python train.py --norm="rmsnorm" --attn_scale=0.177 --bias="none" --tie_embeddings=false
Each number is 128 + 32 x the weight over its row's rms, rounded and kept within 0 to 255. Layers, rows and columns count from 0. The size above them is the row's rms in percent of the matrix's.

# layer 2 MLP up, 768x192, rms 0.0606, rows 547-618, columns 0-95
size [ 91 101 102 107 104 100 113  97 102 102  84 113 111  99 105  81  99  97 103 112 104  71 107  81  88  95 105 110  92  98 105  86  92 122 115 103 116 105 109 118 109  94 115 112  91  89  98  87  89  94 108 101  91  73 106  94  92  68  95 101  90 116 112  89 102  92  76  88 119 108  92 115]
[[102  66 192  76 108  87 147  94  99 164 169 125 117  76 187 144 139 103  76  98 198 139 109 108 178 114  80 138 166 143  99 138 144 142 125 104 153 162 141  75 108  92 202  90 103 145 126 150 106 146 213 124 140 115 109 120 160 136 134  78 156 114  89 115 128 112  51 163 144  99 154  66 127 111 116 123 156 127 180  99 142  79  96  80 116  87 110 133 159 109  88 139 128 109 115 141]
 [117 131 158  74 137 102 180 114 119 101 107 166 155 155 148  65 150 106 165 103 127 115 201 142 124 110 112 139  98 113 101 119  96 168 153 133 144 118 178 113 123 118 163 146 139 101 177 137 143 172 145 167  96  90  85 125  86 218 179 163 119 114 113  83 199 105  96  78 144 158 117 122 106 149 116  97 153 142  84 104 151 102 159 137 186 186 147 141  96 152 138 129 186 168 138 145]
 [154 138 141 114 129 109 127 145 108 190  86 104 114 102 111 126 110  80 116 100 148  98 132 101  94 106 127  86 130  86  99 125 170 112 187 146 164 163 124 173 158  52 143 122 117  88 107 119 117 145 151 121  97  87  98 123 137 134 123  99  68 116 176 136  99  92  69 126 124 140 153 112 102  76 112 132  85  99 105 132  96 155 148 106 166 131 104 129  83 143 143 110 137  90  83 103]
 [146 154 164 156 201 155 129  90 124  89  75  93 138  96  99  70 125 128 164 117 146 193 153 136 129  81  81 134 148 103 149 105  98 132 123 155  99 130 138  91 105 145 117  88 132  97 101 141  94 110 129  65 106 130  81  77 113 175  89 123  76 145  98 126  82 177 202 103  49 159 149 131 143  79 182 106 123  70 147 159  76 132 111 151 128 153 135 149 109 166 137 195 115 122 105 120]
 [ 72 131 174 154 126  86  86 224  77 154 130 115  71 200 121  82 142 120 169 198 158 114 134 140 155 103 102 135  91  88 121 182 161 154 106 216 116  87 146 110 138 129 115 153 110 105 132 146 105 146  89 135 120  85 104 188 148 147 188 174 126  79 121 157  76  96 170 153 123 149  84 119 123 102  98 169  77 103 129 105 140 183  99 135 115  87 131 163  99 154 151 117 107 169 119 133]
 [ 59 107 154 132 114  68  86 189 130 106 118 119 120 153 154 171 157 102  95 119  78 106 148 164 132 122  83 156 109 125  74  99 166 159  96 132 127  62  44  83  98  92 130 149 171 225 142 154 136 152 144 153 174 187 157 109  91 108 173 146 153  90  69 167 171 141 108  96 102 164 142 116 111 118 125 123 136  59 168 120  81  77 132 150 115 173 142  97 120 154 108 183 113 149 144 131]
 [142 117  78  83  94 159 143 118  86 148 179 135 128 151 103 132 121 108 111 138 103 135 175 144  83 112 136 114 115 126 122 184 145 117 135 115  98 158 127 132 146  83 202 132 137 161 118 121 126 152  93 130 147 111 103 112 143 126 128 124 112 114 131 121 114 115 110 111 124 129 136 138  98 113 159 114 147 152 146 135 137 123 107 143 166 123 141 167 126 161 172 148 127 124 143  71]
 [116 189 206 117 118 121 147 114  91  88 119 121 126 136 113 136 142 104  91 123 160 172 143 157 141  67  98 129 159 121 118 179 146 132 165 173 109 131 134 114 123 164  89 163  49 146 144 141 157 189 174 120 152 138 155 178 137 147 152  93 123 140  69 167  94 153  76 133  81 100 116 104 127 135 139 189  45 113 124  68 117 130 171 161 111 121 120 134 177 177  78 152 139 147 125 147]
 [174 115  96 110 101 130  76 109  88 127 142 153  86 166 144  81 136 138 163 140 186  91 136 101 173 197  92 104 153 141  86  95 105  90 114 107 127 135 171 134 132  65 113 129  87 140 115 155 123 104 165 142  53  92 116  97 127 184 129 158 182 129 106  89 166  89 162 132 139  80 127 115 166 117 121 115 213 163 113 104 101 145 145 155 105  66 132 118  77  94 161 102 132 116 226 136]
 [178 126 114 142 128  84 137 139 130 178 171 163 102 179 125 157 156 156 150 177 204 125 150 150 158  99 113 181 143 102 188 170 136 109  74 148 115 130 101 145 149  78 162 125 137 148 130 136 122 168 113  94 107 128 110 181  98 138 110  97  66 113 131 154 125  90 154 147 159 178 115 103  88 145 139  87 170 166 154 128 124 121 171 195  79 100 133 102  76 130 153  92 174 127 143 159]
 [172  91 143  85  84 118 132  69 162 139 131 176 105  94 153 190 110 128 120 101 151 121 129 100 123  78 115  89 157  91 117  52 145 111  96 133 147  92 116 145 130 110  75 194 107 151 145 146 146 147 184  91 156  75 108 113 131 101 181 159 153 117 179 121 173 129 111 182  76 166 109 145  75 147 118 153  91 127 157  56 106 135 103 160 163 110 113  82 112 109  98 111 165 161  81 103]
 [124 158 137  92 156  88 142 116  36  73 195 133 169 174 127 118  98 116 142 112 158 104 139 135 139 148 147 137 141 107 147 129 144 120 138  72 115 145 168  83 180 193  98 103 150 118 155 107 137 111 125 200 109 126 151 109  95 163 115 201 144 191  85 101  98 122 139 120 149  78 176 165 178 197 108 138 163 151 159 172  97  53  93 129 230 157 120 160 128 216 112 133 124  51  91  93]
 [ 60 119 125  91 145  70 127 147 141 105 119 121  81 111 159 114 142  79  66 129 197  87 148 133 135 114 122 110 116 105  79  90 158 129  62  68 170 157 116  91 120 167 125  89  92 132 167 128 149 117 162  92 128 154 155  89 163 108 150 163 171 130  56  99 129 150  93  89 143 117  93 123 152 144 167 152 103 188  95 123 140 130 126 141 144  93 118 108 103 131  96 121 111 118  74 131]
 [131 133 100 180 113 116 153 144 157  59 162 159 162 174 147 158 152 186 122 139  50 160 101 122 165 136 132 130 178  89 112 177 129 167 163 144 125 119 181  82 108 117 131 107 175 122 111 122 131 168  72 101 119 120 152 167 111 167 100 144 152 162 180 160 179  80 123 170  97 123 177 158  96 126 108 137 159 150 150 160  69 203 112 133  92 173 115  97 105 108 175 137 160 171 144 118]
 [131 112 128 101 108 142 148 115  92 123 149 131 134 114 146 135 178  81  88 144 133 140 109 184 158 115 132 126  73 145  96 176 181 100 175 140 180 104 150 158 161 145 143 151 136 177 129 109 148  99 104 206 142  40  83 142  99  77 131 145 155 152 122 130 159 124  91 117 160 108 121 124 149  77 137 159 110 118  96 136 125 123 221  94  62  49 128  90 109 122  64 115 120 186  81 134]
 [ 93 136 119 110  72 114 105 121 138 189 142 101 100 153 116 114 120  84  99 142 154 116  72 189 208  68 125  69  70 141  79  77 120 115 161 105 144 126 110  62 141 133 234  97 100 123 116 120  94  98 163 149 129 141 147 108 117 102 122 127  73 115  98 187  93 120 156 129 127 119 179 135  80 102 112 162 141 193 126 172 144 108 112 142 116 105 119 139 131 126 167 127  78 101 130 119]
 [182  99  79  95 127 165 147  26  84 156 142 107 156 170 154 125 120 191 152 170 114 147 171 169 132 137 120 106 131 153 144 108  93 113  57 137 133  91 123 138  92 142 147  96 100 154  88 133  83 145 116 112 164 174 111 177 141 137  81  95  91  67 169 155  94 161 131 123 126 138 119 168  86  67 109 110 138 100 128 144 115 162 149 130 115  43 107  76 142  84 131 102 143 232 174 102]
 [142  88 114 149 112 135 151 152 120 167 184 154 104 142 115 118 126 127 126 136 111 134 104 161 192 115 139 107  81 105 148 167 104 137 161  75 119 191 144 164 159  35  90 106 204 113 116 141 103 148 117  97 117 121 150 119  67 176 133  79 107 143 173  93  88 112 158 160  97 125 126 139  81 108 112  86 175 163 134 141 138 119  28 110 125  79 138 141 129 152 183  78 132 104  93 154]
 [140  93 171 146 128 117 108 118 104 152 102  90  98 130 156 109 151  55 106 151 155 117 136 169  63 121 121 169 176 112  94 125 205  72 153 120 161  75  90 119 135  94 107 148 103 173 149 124 101 122 132 143 146 101  88 133 136 144 139  96 108 101 166 192 106  96 165 140 171  82 143  81 101 116 148 147  99  99 138 106  73 130 126  80 130 116  71 111 114 128 147 114 125 156 106  97]
 [170 180 129 130 138 149 119 115 108  84 132 137 182 143 122 129 106 139 124 110 129 178  98 125 144 148 168 163 129 139 171 174 162 139 144 168  96  75 171  97 119 178 158 149 112  14 144 134 151  98 141 130 139 126 177 157 124  82 166 174 139 172 137 135 193 173 137 120 160 161 120 170 187 121 119 168 127 134 103 134 136 162  92 181 158 241 133 129 141 164 136 164 189 145 127 101]
 [115 162  85 182 179 120 106 221 115 112 138 124  88 139 158 164 108  70 108 145 135 155 183 142 136 192 127 136 134 160  45 101 169 144 173 142 144 106 115 135 129 139 183 114 170 111 140 105 145 129 127 147 157 107  89 145 112 116 167 125 195  82  67 144 142 102 126 147 109 149  66  90 133  89 140  78  84  77 170  80 150 186 161 168  93 171 133 116 101  76  70 110 100  92  99 162]
 [ 96 163  83  92 178 138 122 125 151  95 120 138 139 203 118 122 118 224  96 108 162 148 102 130 132 157 100 159 107 126 175 167 111 134 157 164 103  99 105 115 102 168  97  98 126  83  63 119 127 161 137 154 116  76 139  96  87  88 112 109  42 106  89 133 149 156 148 131  44 148 136 140 123  96 166 129 105  98 166  82 119  65 163 117  91 155 138 134 148 108  91  94 131  90 156 158]
 [103 178 102 127 143 173  67 206 151 141 145 127 170 107  68 152  98 182  99 106 138  96  95 127  86 206 154 152 179 172 118  96 105 140  57 134 110  98  93 136 110 230 142 147  94 161 193  87 158 159  83 143 136 138 139 117 105  97 101 161 129 120 158 101 147 147 139 112 171  88 118 138 150 178 131 151 102 101  73 164 133  76  67 157 148 183 136 164 144 172  70 160 115 101 103 128]
 [126  91 122  99 121 149 176  77 115 116 118 103  76 177 119  89 117 208 150 145  66 160  93 171 136 162 115  75 151 178 171 176 140 137 129 208  97 169 118 134 130  90 110 138 115  90 105 159  83 121  85 120 123 149  79 116 133  86  75 136 133 168 138  87  72 111 136 136 155  99 154 110 114  94  93  94  56 202 161 205  96 161 100 127 119 136  83 138 176 142 170 104 120 117 132 116]
 [134 125 129 146 111 153 166  89 130 123  61 127 124 193  91 136 122  87  95 139 180 148 107 163 166 103 162 111  72 160 121 118 163 139  83  75 129 130  95 104 148  79 129 110 126  46  86 141 143  97 129  56  91 122 146 143 129  99 122 118 119 140 125 150 111 116 148 123 121  73 118  79 129  80 107 153  86 170 131  86 135 124 105 143 130 156  91 166 140 157  77 121 174 204  73  71]
 [139 145 126 130 149 158 129 147 180 132 142 131  77  95 122 119 143 176 105 125 131 129 115  79 108 184  99  93 173 138 132 108  94  96 152  98 133 172 109 133 118  51 168 146 161 122 179 145 155 148  71 159 104 131 148 160 157 128  87 212  85 119 150 142 161 117 155 169 159  81  95 118 167 150 130 163 171 192 168 130 134  90  84 136 147 169  95 172 113 177 165  71 133  64 135 118]
 [130  92 134 158 142 127 102  96 110 185 110 108 143 208 183 102 143 145 153 160 150 109 189  57 212 160 144 123 130  87  68 182 160 157 167 131  92 173 165 161 167 162 103 117 187 116 117 146 121 150 115 118  80 116 104 141 137 153  83 152 129 107  92 163  89  70 110 165  94 124  94 120 114 120 174 149 111 150 158 191 108 125 156 169 175  75 108 147  54 110 180 102  59 118 141 107]
 [198 105 140 124 111 147 128 143 109 184 141 140 110 120 159 158 144 117 110 143 100  95 121 121 188 187 140  86 143 115 103 108 121 142 150 124  78 195 134 182 120 153 140 151 147  90 177 106 137 115 166 162 144 112 132  90 128 186  84 160  79 126 181  85 121 140 135 118 134  67 157 144 123 165 146 137 115 176  96 108 151  82  18 117 112  90 119 141 105 130  88  97 108 140 106 127]
 [166  81 173 110  81  51 114  81  61 125 119 121 162 105  57 110 107 121 152 113 146 152 120 117 133  71 181 146  93  54 190 197 113 116 101 168 116 101 153  96 118  96 137 118  33 105 146 132 164 123  57 147  93 109 199 139 122  74 110 106  94 133 142 113 149 155 115 151 102 125 141 137 153 134 115 155 135 169 121 181 118 175 139 164 136 151 150 103 129 129 163  94 144  48  98  89]
 [193 138 127 145 146 119 135  93 146 111 134 134 128 134  98 147 106  43 179 158 153 120 177 146  88 175 189 145 153 171 169 122  83 121 121 185 113 153 147 161 160 139 123 143 147 129 132 112 144 149  83 148 144 143 156 166  90 127 148 128 141 181 143  82 173 179 122 169 105 155  62 114 198  69 167 174  83 142 120 137  83 169 206 187  86  83 127  77 141 129  75 114  94 163 109 139]
 [123 142 148  96  62  92 102 153 138 154 174  91 168 123  93 139 131 113 101 114 198 141 101 120 159  86 165 113 157 165 123  96 143 115 134  77 169 183 104  73 158  95 153 136 142 131 155 152 142 178 161  93 116 110 140 113  94 146 105 123 119  74 145 178 118 145  91 166 154  76 150  77 111 117 160 120 158 153  94 120 159 158  69 131 132 126  74 126 105 114 140  86 139  72 152 116]
 [142 117 119 166 136 155  73 105 170  94 111  76 121 115 110 172 136 151 122 114 140 140 157 179 126 134 166 129  97 145 107 121 173  90  95  44 131 163  75  97 105 140 121  35 140 103 158 122 104 127 129 123 125 162 179 154 126 107 130 110 122 119  91 149 110 153 224 131 158 145  86 133 112 116 155 102 148 129 161 108 104 111  70  69 156  70  75 104 124 118  99 143 116  94 181  93]
 [102 111  69 159 152 138  86  61 177 139 135  96 139 142 153 108 149 119  99 153 132 166 160  59 142 113  93 115 154  89 128 147 160 141 132  90 187 137 110 141  71 124  76 132 139  90 109 139  78  71 178 168  66 122 109 129 169 115 118 109 193  65 109 110  78 136 118 127 138 150 119 137 117  96 112  74  61 117 159 108 112  19 147 176 137  95 122  95  97 104 131  93 125 122 131  61]
 [146  69 137 143 132 162 181 152  91 131  92 159  93 144 125  96 150  63 127 186 105 130 195 158 174  97 129 118 124 134 134 128 172 124 177 120 126 106 114 126 141 104 144  65 149 138 130 111 104 124  93 136  98  88  77 155 111 138 151  92 152 141  85 148  68  95 129 167  97 117 100  54 100 126 129 128 134 152 153  59  84 216 116 147  88 140 123 211  43 142 103  87 113 138 147 137]
 [143 164 135 140 109 164 121 109 126  65 148 124 120 147 155 139  86 166 145 178 103 187 170 186 157 141 170 133 107 124 177 140  72 148 103 106 115  90 190 127 140  76  98 108 167 176  77 110  99 139  97  97 133  93 137 142 140 151 170  90 140 204 140 118 146 130 110 169  71  73  87 123  97 133 126 128  93 161 145 141  59 151 171 120 158 120 117 155  97 100 140 128 158 199 164 166]
 [158 118  92 138 128 171 134 184 122 106 138 117 135 163  96 134  97 114 153 134 103  81 143 166 197  68 162 137 138 138  98  71  76 105 164 127 110  90 137  73 193 123 173 120 176 160 105 113 121 135  88 138 107 134 162 116 137 101 148 118  93 127  35 142 110 184 133 128 117 159 104 157 119 169 146 113 193 152 155 168 124 141 121 114 116  95 112 110 135  96 181 162  86  88  44 124]
 [ 65 201  87  92 136  99 157 156 120 127 115 112 174 110  83 158 126 131 152 107 151 131 160  99  90 103 115 165 210 142  38  90 141 128 194 163 162 136 137  37  91  92 113 141 126 181 130 159 166 114 156 139 130 116 168  92 127 129 109 162 129 100  86  87 129 107 103 167 121 142 140 147 153  89 100 157 150 145 115 124 118 132 175  90  90 122 136 118 170 133 148 131 144 110 142 160]
 [154 147 120 145 119 103 129 146 118 185 140 177 176 166 173 146 142 123 180 140 138 140 118 156 172 135 121 184 105 111 122 150  84 131 148  75 100  67 116 144  97 174  97 158  79 138  66 133 126 126 125 114 115  54  88 130 111 103 125 139 160 117 158 141  95  75  98 102 115  89 138  93 121 151 119 126 101 142 180 115 116 139  96 113  86 166 121 157 142  98 179 125 135 118 177 136]
 [130 139 130 111 203 138 143 131 133  39  79 186 157 114 124 132 120 110 172 130 105 123  76 129  98 138 117 143 153 159 118 103 106 152 119 133 124  95 172 126 129 104 120 194  90 152  56 142 147 111 113 130 126 124 121 160 173 121  91 114 128 124  65 149 121  79 121  98  63 105 137 116 192 172 154 103 113  57  46 155 104 162  70 122 122 139 138 133 125 162 161 145 121  59 147 137]
 [124 124 191  98 155 158 160 128 172 135 184  98 189 145 191 119 126 115 113 116 160 160 120 100 173  99 132 176  87 104 125 126 154 125 182 103 149 120 179 131 146 187 113  82 122 156  92 151 166 126 112 153 104 104 155 145 100  85 141  76 147 127 127 168 128  97 130 111 121 168  81  97  73 122 142 151 103 128  87 115  74 129  88 115  82  85 117 106 136 137 104 122  91 127  88 140]
 [156 148 104 120 158 187  82 136 133 220 138 115 151  87 138 115  98  93 133 129 154 146 135  75 137 165 114 137 111 107 131 201 155 101 158 112 155 156 167  98 125 113 150 119 111  87 170 105  65 155 161  96 165  91 116 144  85 131 160 137 145 138 165  69 162  99  97 135 180 150 102 180  98 132  98 125 101 139  93 197 193  92 145 179 151 132 135 139  63 142 134  86 124 146 142 150]
 [130  92 147 170 121 108 159 163 122 131 179 178 152  53 135 115 147  84  86 138 103 156 105 129 167 123  90 123  59  98  66 104 130  95 135 131 140 117 125 182  66  62 139 148 154 135 151 129 139  82 156 173 111  98 140 150 118 128 133 168 171 126 139  84 106 110  89 104 175 123  81 129 161 181 113  98  82 108  82 123 157  87 167 160  98 165 140 163 112 191 165  79 188 109 127 154]
 [116 102 127 133 123 119 101 143 114 111 123 169 114 165 143 141 101 150 130 163 139  89  86 179 202 134 132 140  91  99 129 178 155 159 149 107 136 184 170 174  99 114  91 130 116 113 136  98 113 150 159 105 132 125 124  89 124 177  92 117 157 150 170 133  76 123 176 141  84  95 167 119  91 154 144 127 165 200  77  83 143 156 127 142 133  60 150 178 122 152 158 114  99 107  65 131]
 [152 121 167 154 149  65 123 137 154 111  48 134  73 113 159 161 152 167 191 126 167 138 146 110 101 173 144 133 155 127 138 176  83 143 173 187  96 148 141 181 113  63 156 120 105 111 183 147  96 132 136 137 106 105  68  86 125 183 124 133 162 171 145 129 118 163 194 117 110  94 198 138  88 120 155 110 123 102 120 123  84 153 127 168 157 139 109 109 112  86  88 138  90 117  99 117]
 [145 113  97 111  89 105 111  98  64 145 167 136 119 167  74 137 126 132 101  97 132 137 139  79 113  99 151 125 159 154 188 127 103 132 135  92 121 108 100  57 109 119 126  87 159 103 157 136 113  48 107 166 176 136  66 123 197 125 163 135 147 115  83 128 118  94 107 181 141 136 175  96 204 134 153 129  90 155 124 178  90 121 123 117 133 106  97  92 133 145 132 153 134 157 110  91]
 [122 125 181 121 128 114 175 125 119 132 129 126 122 136 119 103 138  88 162 128  51 120 109  72 130 144 148 130 140 136  96 157  74 115  83 116 163 147  92  99 103 155 174 189 120 214 110 113 113 159 136 125 102 151 200 166 153 105 137 168 128 102 172 125  70 142  72 137 132 140 147 167 193 166 128 139 160 117  67 134 153 150  69 174 120  96 131 110 145 114 181 117 154 137 161 108]
 [136 139 168 123 146 130 117 207 128 114 134 142 140  85 100  81 124 113  54 114 105  89 119 157 180 143 157 125 159 112 136 108 109 103 122  93 103 152 135 134 133 114 163 170 141 157  96 130 132 122 124 139 106 154 153 156 151 133 106 158 133 149 206 132 134  66  79 155 107 134  58 138 136 173 106 132 154 149 122 138 161 128  74 139 145 154 153 158  91 115 219  68 138 113 184 158]
 [152 125  55 134  73 167 158  93 153 175 198 156 161 120 115  84 107 132 123  87 188 126  92  77 159 139 106 121 124 115 154 118 140 132  89  95 215 116 121 137 167 133 137  98 130 164 113  99 118 151 163 162 103 118 151 133  83 130 158 128 122  80 146  60 144  98 123 164 167 160 139 118  92 145 128 133 180 177 158 137 116  69 184 135 126 108 143 125 112 106  95 118 147 170 164 169]
 [161 117 141 140 104 112 167  91 124 155 164 100 117 210 153  89 111 126  78 141  81 152 171 154 112  78 124 139 132 119  99 157 144  96 159 158 149 123 130  40 126  22 161  96  87  57 140 162 144 187 128 112 111 168 126  96 138 119  41  62 115 108  95 153 167 138  86 140  87 148 111 141 129 151 130 150 163  82 140 140 135 149 115 130 125 140 124 128 141 121 150 164 124 105 158 158]
 [127 217  44 124 132 116 135 130 192 142 117 131  57 141 162 130  93 194 192 129 129  80  99 153 128 117 138 148 177 178 112 140 127 117  97 176 126  71 143 123 165 162 118 135 172 230  72 105 141 103 120  76  89 109 108 117 146 126 142 142  97 181 133 117 124 126 143 141  73 144 167 160 140 146 137 158  57 115 125 168 140 112 111 115  97 119 172 135 112 128  94  77 184 145 118 148]
 [148 124 114  83 153  96 161  96 157 180 198 131 138 161 114 132  98 154 120 152 138 115 160 163 110  86 140 145 184 108 149 174 104 152 136 173 137 228 168 132 152 108  80 153 144 110 166 139 115 148 150  93 147 154  71  94 149 125 138  87 135 103 169  81 164 143 143 111  73 152 131 118 194 111 123 164 116 140 139 228 131 126 128 175 122 102 133  79 183 210 133 157  90 165  95 191]
 [ 89  94 162 131 130 115 120 176 130  74  76 122 151  26 161 101 129 172 140 120 120 172 154 159  44 104 171 164 101 136  69 119 109 125 126  84  77 137 151 142  76  95  89 123 159 111 150  94  95 131 142 180 160 101 186 139 111 162 118  93  53  87 106 179 120 191 123 116 136 138  82 103 152 108 126 130  91 111 152 160  90 128  96 160 153 120 141  97 128 120 163 121 126 141 121 143]
 [136  81 154 165 120  78  91 102 126 103 129 111  84 113 112 164 118  95 135 141 164 152 116 129 136 132  88 142 117 126 159 117 167  97  93 105 129 185  79 146 157 122 184 114 146 122  78  96 124 131 121 139 127 126 128 142 100 127 168 110  93 124 128 195 112 147  68 211 121  77  95  98 116 137 112 150 118 151 103 122 148  93 124 111  67  85 126 123 156 105 164 155 174  93  84  90]
 [126 163  70 121 113 167 131 107 124 114 200 186 134  84 125 155 110 157 123 100 106 133 179  65 141 156 121  96 143 108 173 185 149 159 100 129 155 142 102  94 144 197 182 139 170 149  77 150 117 148  94 156 169 119 157 190 149 119 171 144 166 148  52  85 135 119 101 116 109 147 132 140 149 169 127 146  84  87  69 119 162 191 133 127 113 149 156  93 115 118  93 123 170  91 130 158]
 [162 123 158 119 179  97 120 147  83 133 118 163  81 159 173  91 145 137 148 150 124 117 121 148 126  88 129 125 109  97 114 113 175  84 192 136 129 189 162  87 173 179 137 128 101 173 162 167 166 211  83 122 115 163 126 132 102 109 185 107 138  96 175 139  59 142 134 130  88 140 165 123 120 160 110 112  90 112 168 199  78 155 128 134 147  75 104 161 127 163 172 117 117  85 135 104]
 [159 150 115 138 160 140 141 102 123 126 130 158 108 193 119 213 132 184 100 134 123 146 154  69 116  62 112 148 166 140 169 139  87 184 118 214 121  68 136 162 152 126 125 114 176 163  98 133 123 137 103 165 161 125 168 115 145 166 176 142 170 132  87 130 205 121 107 161 127  72 104  97 136 118 123 163  95 154 152 148 100 152  91 142  84 130 113 122  67 123 117 151 115 185 201 121]
 [ 88 125  68  72 153 119 153 150 184 211 147 147  56 136 193 170  77 110 156 116 135 125 107 140 124 103 149 125 128 169 188 144  98 148 195 105 128 181 133 124 148 144 125 147 122  85 173 140  76 118  99 179 148 103  84 116 153 119 149 114 141 121 144  97  99 155 103 125  94  95 136 160 116 115 139 153 187 100 167 201  98 115  34 143 113 113 131 138 143 128 138  97 156 145 105  97]
 [103 112 125 126 126  75  45 151 131 151 164 181 167  87 147  85 118 140 101 164  99  62 107  81 101 100 168 132 146 128 138 143 137  35 102 101 106 120 140 119  90 105 158 188 166 108 159 181  83 175  96 139 150 150 188 146 157  91 110 125 142 116 125 166  87 121 115 195 176 141  75  98 191 179  78 150 140 118  56 124  90 143 215 112 107 113 128 164 161 157 139 119 173 114 170 179]
 [111  96 126 212 127 148 162 108  72 135 119 177  55 169 119  80 137 111 164 156 138 138 141 156 162 115 110 104 127  78 109 154 133 128 178 109  98  94 175 152 167  45 124 173 150  83 119 146 129 150 132  65  84  94 113 126 139 142 154 106  75 141 153 107 133 110 120 102 146 140 106 150  75 133 101 137  92 149 113 160 170 128  89 132 149 165 104 165 121 147 156 110 166  95  99 160]
 [166 137 143 109 103 115 122  73 127  94 133 125 153 234 121 133 129 156 153 117 129 117  89 163 116  94 121 139  73 117 126 176  81 125  99 144  60  94 153  91  93 191 121 171 115 139  78 110 150  87 132 122 112 109 116 148 112 136 114 137 145 121 170  24 110 158  70 129 181 115 161 150 163 138 118 209 116 120 132 173 159 131  50 159 127 158 110 127 109 112  82 110 118 174  96 151]
 [154 120 147  75 172 117  93 163 155 121 107  66  86 126 111 129 171 110  86 149 160 127 117 181 123 127 174 108 149 192  77 106 175  73 100 102 145 175 109 142  81 136  95  70 124 131 149  98  89 163 102 159 127  97 131  94 162 146 116 144 108 101 113 116 166  65 126 148 126 103 108 125 110 152 151  83 104 156 194 116 188  76 122  81 143  54  61 122 144 150  57  91  80 123 178 122]
 [140 118 173 159 102 138 125  80 135  85  84 129  95 145 162 149 145 190 116 119 101 148 162 136 196  79 120 147 103 130  86 100 145 131  96 176 138 204 120 124 148 186 137 125 119 129 192 125 136 110 123 104 194 144 133 140 154  88  92 160 176 170 159 114 129 109 102 126  86 163  73 142 143 167 163 160 178 107 141 153  96 169 117 123 143 138 129 132 140 138 104 115 121 119 136 104]
 [118 143 117 146  99 130 138 183 114 165 133 127 105 108 118 194 106 123 154 149  85 123 154 139 122 145 152 131 150 103 168 184  69 200  94 153 130 107 110 153 136 188  99  96 173  95 198 117 145 135 113 147 122 130 131 143 155 137 109 199  96 136 139 118 150  91 140  99 116  91 120 152 101 153 131 196 138 127  88 122 133 131  88 143 132 117 133 215  57 156 151 126 111 142 140 112]
 [125 110 102 196 142 126 132 129 182 171  84  99  69 174 141 150 110 108 120 170 126 135 134 130 116 136 101 114 192  43 176 159 168 142 136 104 166 115  97  95 131 115 106 116 139 170 130 154 115 129 145 102  80  92 149 126 116 158 163 122 150  55  72 180  82 138 167 142 142 135 107 112  84 115 122 153 133 127  97 105 151  96 153 227 122 102  73 159  95  85 117 157 109  96  97  90]
 [129 132  72 139 117 164  87 104 178 135 157  69 146 144 174 123 105 158  79 154 118 132 156 161 125 148 147 163 123 152 192 211 143 143 118 104  60 146 138 143 105 105 132 143 140 142 153 148 112 172  69 124 196 139 122 116 104 164 130 114 149 143  97 101 103 119 171 162 157 109 142  72  96  68 130  99 151 146 136 132 166 123 117 121  97  73 137 178 135 161 159 122 159 191 131 122]
 [110 122 123 133  55 153 195 108 183 107 115 129 147  55 131  90 158 113 102  91 134 143  84 128 100  94 159 147 131 124 134 155 105 118 116 161 187 137  92  69 137 139  87 135 119 101 128 121 130  91 209  80  87 120 106  70 119 149 130 123 195 146 164  81 171 134 143 147 131 160 136 138 147  55 137 167 161  86 112 184  83  92 121 126 112 191 158 138 182 162 135 142 112 112 197  72]
 [104 134  98 169 106  87  99 156 145 103  97 132 151 110 182 132 118 129 100 104 107 104 103 141 148  83 106 181  79 139 129 157 181 124 188  96 111 149 142 129 150 102 147 140 135  99 137  97 130 162 120 142  98 124 125 146 100 157 130  97 148 121 100 188 129 152  97 161 118 128 107  81 111 142 101 140 129  77  89 134 109 109 113 111 107 135  97 133 148  60 173 126 115  86 149 137]
 [160 141 124 161  99 111  89  57 145 143  83  77 143 142 103 121 165 177 104 137 210 171 112 165  97  78 130 148 168 143 114 120 173 100 177 182  93 109 145 115  96 106  99 127 123 119 151 115 144 136 113 140 139 152 122  71 137 176  90 139  91 102 173 140  97  90 159 132 163 123 168 121 115 136 171 108 170 103 137  83  59  67 124 134 109  98 117 121 170 135 126  69  60 111 162 107]
 [ 87 162 184 133  69 110  94 117 158 100 121 144  89  75 145 204  85 223 130 127 176 147  81 131 155  86 144 119  90 176 182 169  78 182  97 118 154 157 168 194 105 158 124 125  98 127 109 128 162 142 124 114 158  69 143 130 161 137 118  94 108 136 193  85 185 114 129 156  79 168 147 155 127 174 130 144 128 173 103  94 156 134 132 132 134 108 145 130 174 153  85 139 139 104 113 182]
 [140 114 153 111 114 130 117 101  35 166 127 143 126 176 127 110 131 109 153 141 104 136 158  79 197 181 127 105 116 119 128 172 134 127 132  69 158  74 111 106  86 130 159 119 150 164 146 139 105 152  90 178 153 127 116  84 129 159 155 110 139 100  79 149 102  64 113 106 107 100 128 106 114 136 161 167 107 107 161 100 127  96 125 106 132 128 102 140  69 149 158 111 122 170 188  69]
 [109 168 129 117 106 110 110  81 105 199 135 114  64 233 138 109  81  71 133 184 160  99 122 118  90 122 131  71  79 120 139 167 120  57 166 154 112 152 159 128 131 107 135 135 155 137 169  97 146 105 131 124 111  97 165 118 134 103 171 142 120 131 164 139 178 150 118 162 147  92 107 136  63 114 161 163 183 157 175 163 149 181 126 127 137 150 123 145 157 187 147 104 114 140 130 102]
 [ 89 108 171 122 182  76 110 126 111 112 142 119  62  91 110  87 146 104 143 130 152 121  93  78 183 106  76 188 175 123 142  79  96 123  63  84 156 127 122 125 116 127 124 131 119 168 145 114 149 110 120 123  77 150 111 119 144 176  89 192 110 113 143  88  95  72 113  85  98 108 180  99 147 167 149 159 154 112  99 180 170  88 138  92 109 123 157 141 127  89 133 135 112  82 131 157]]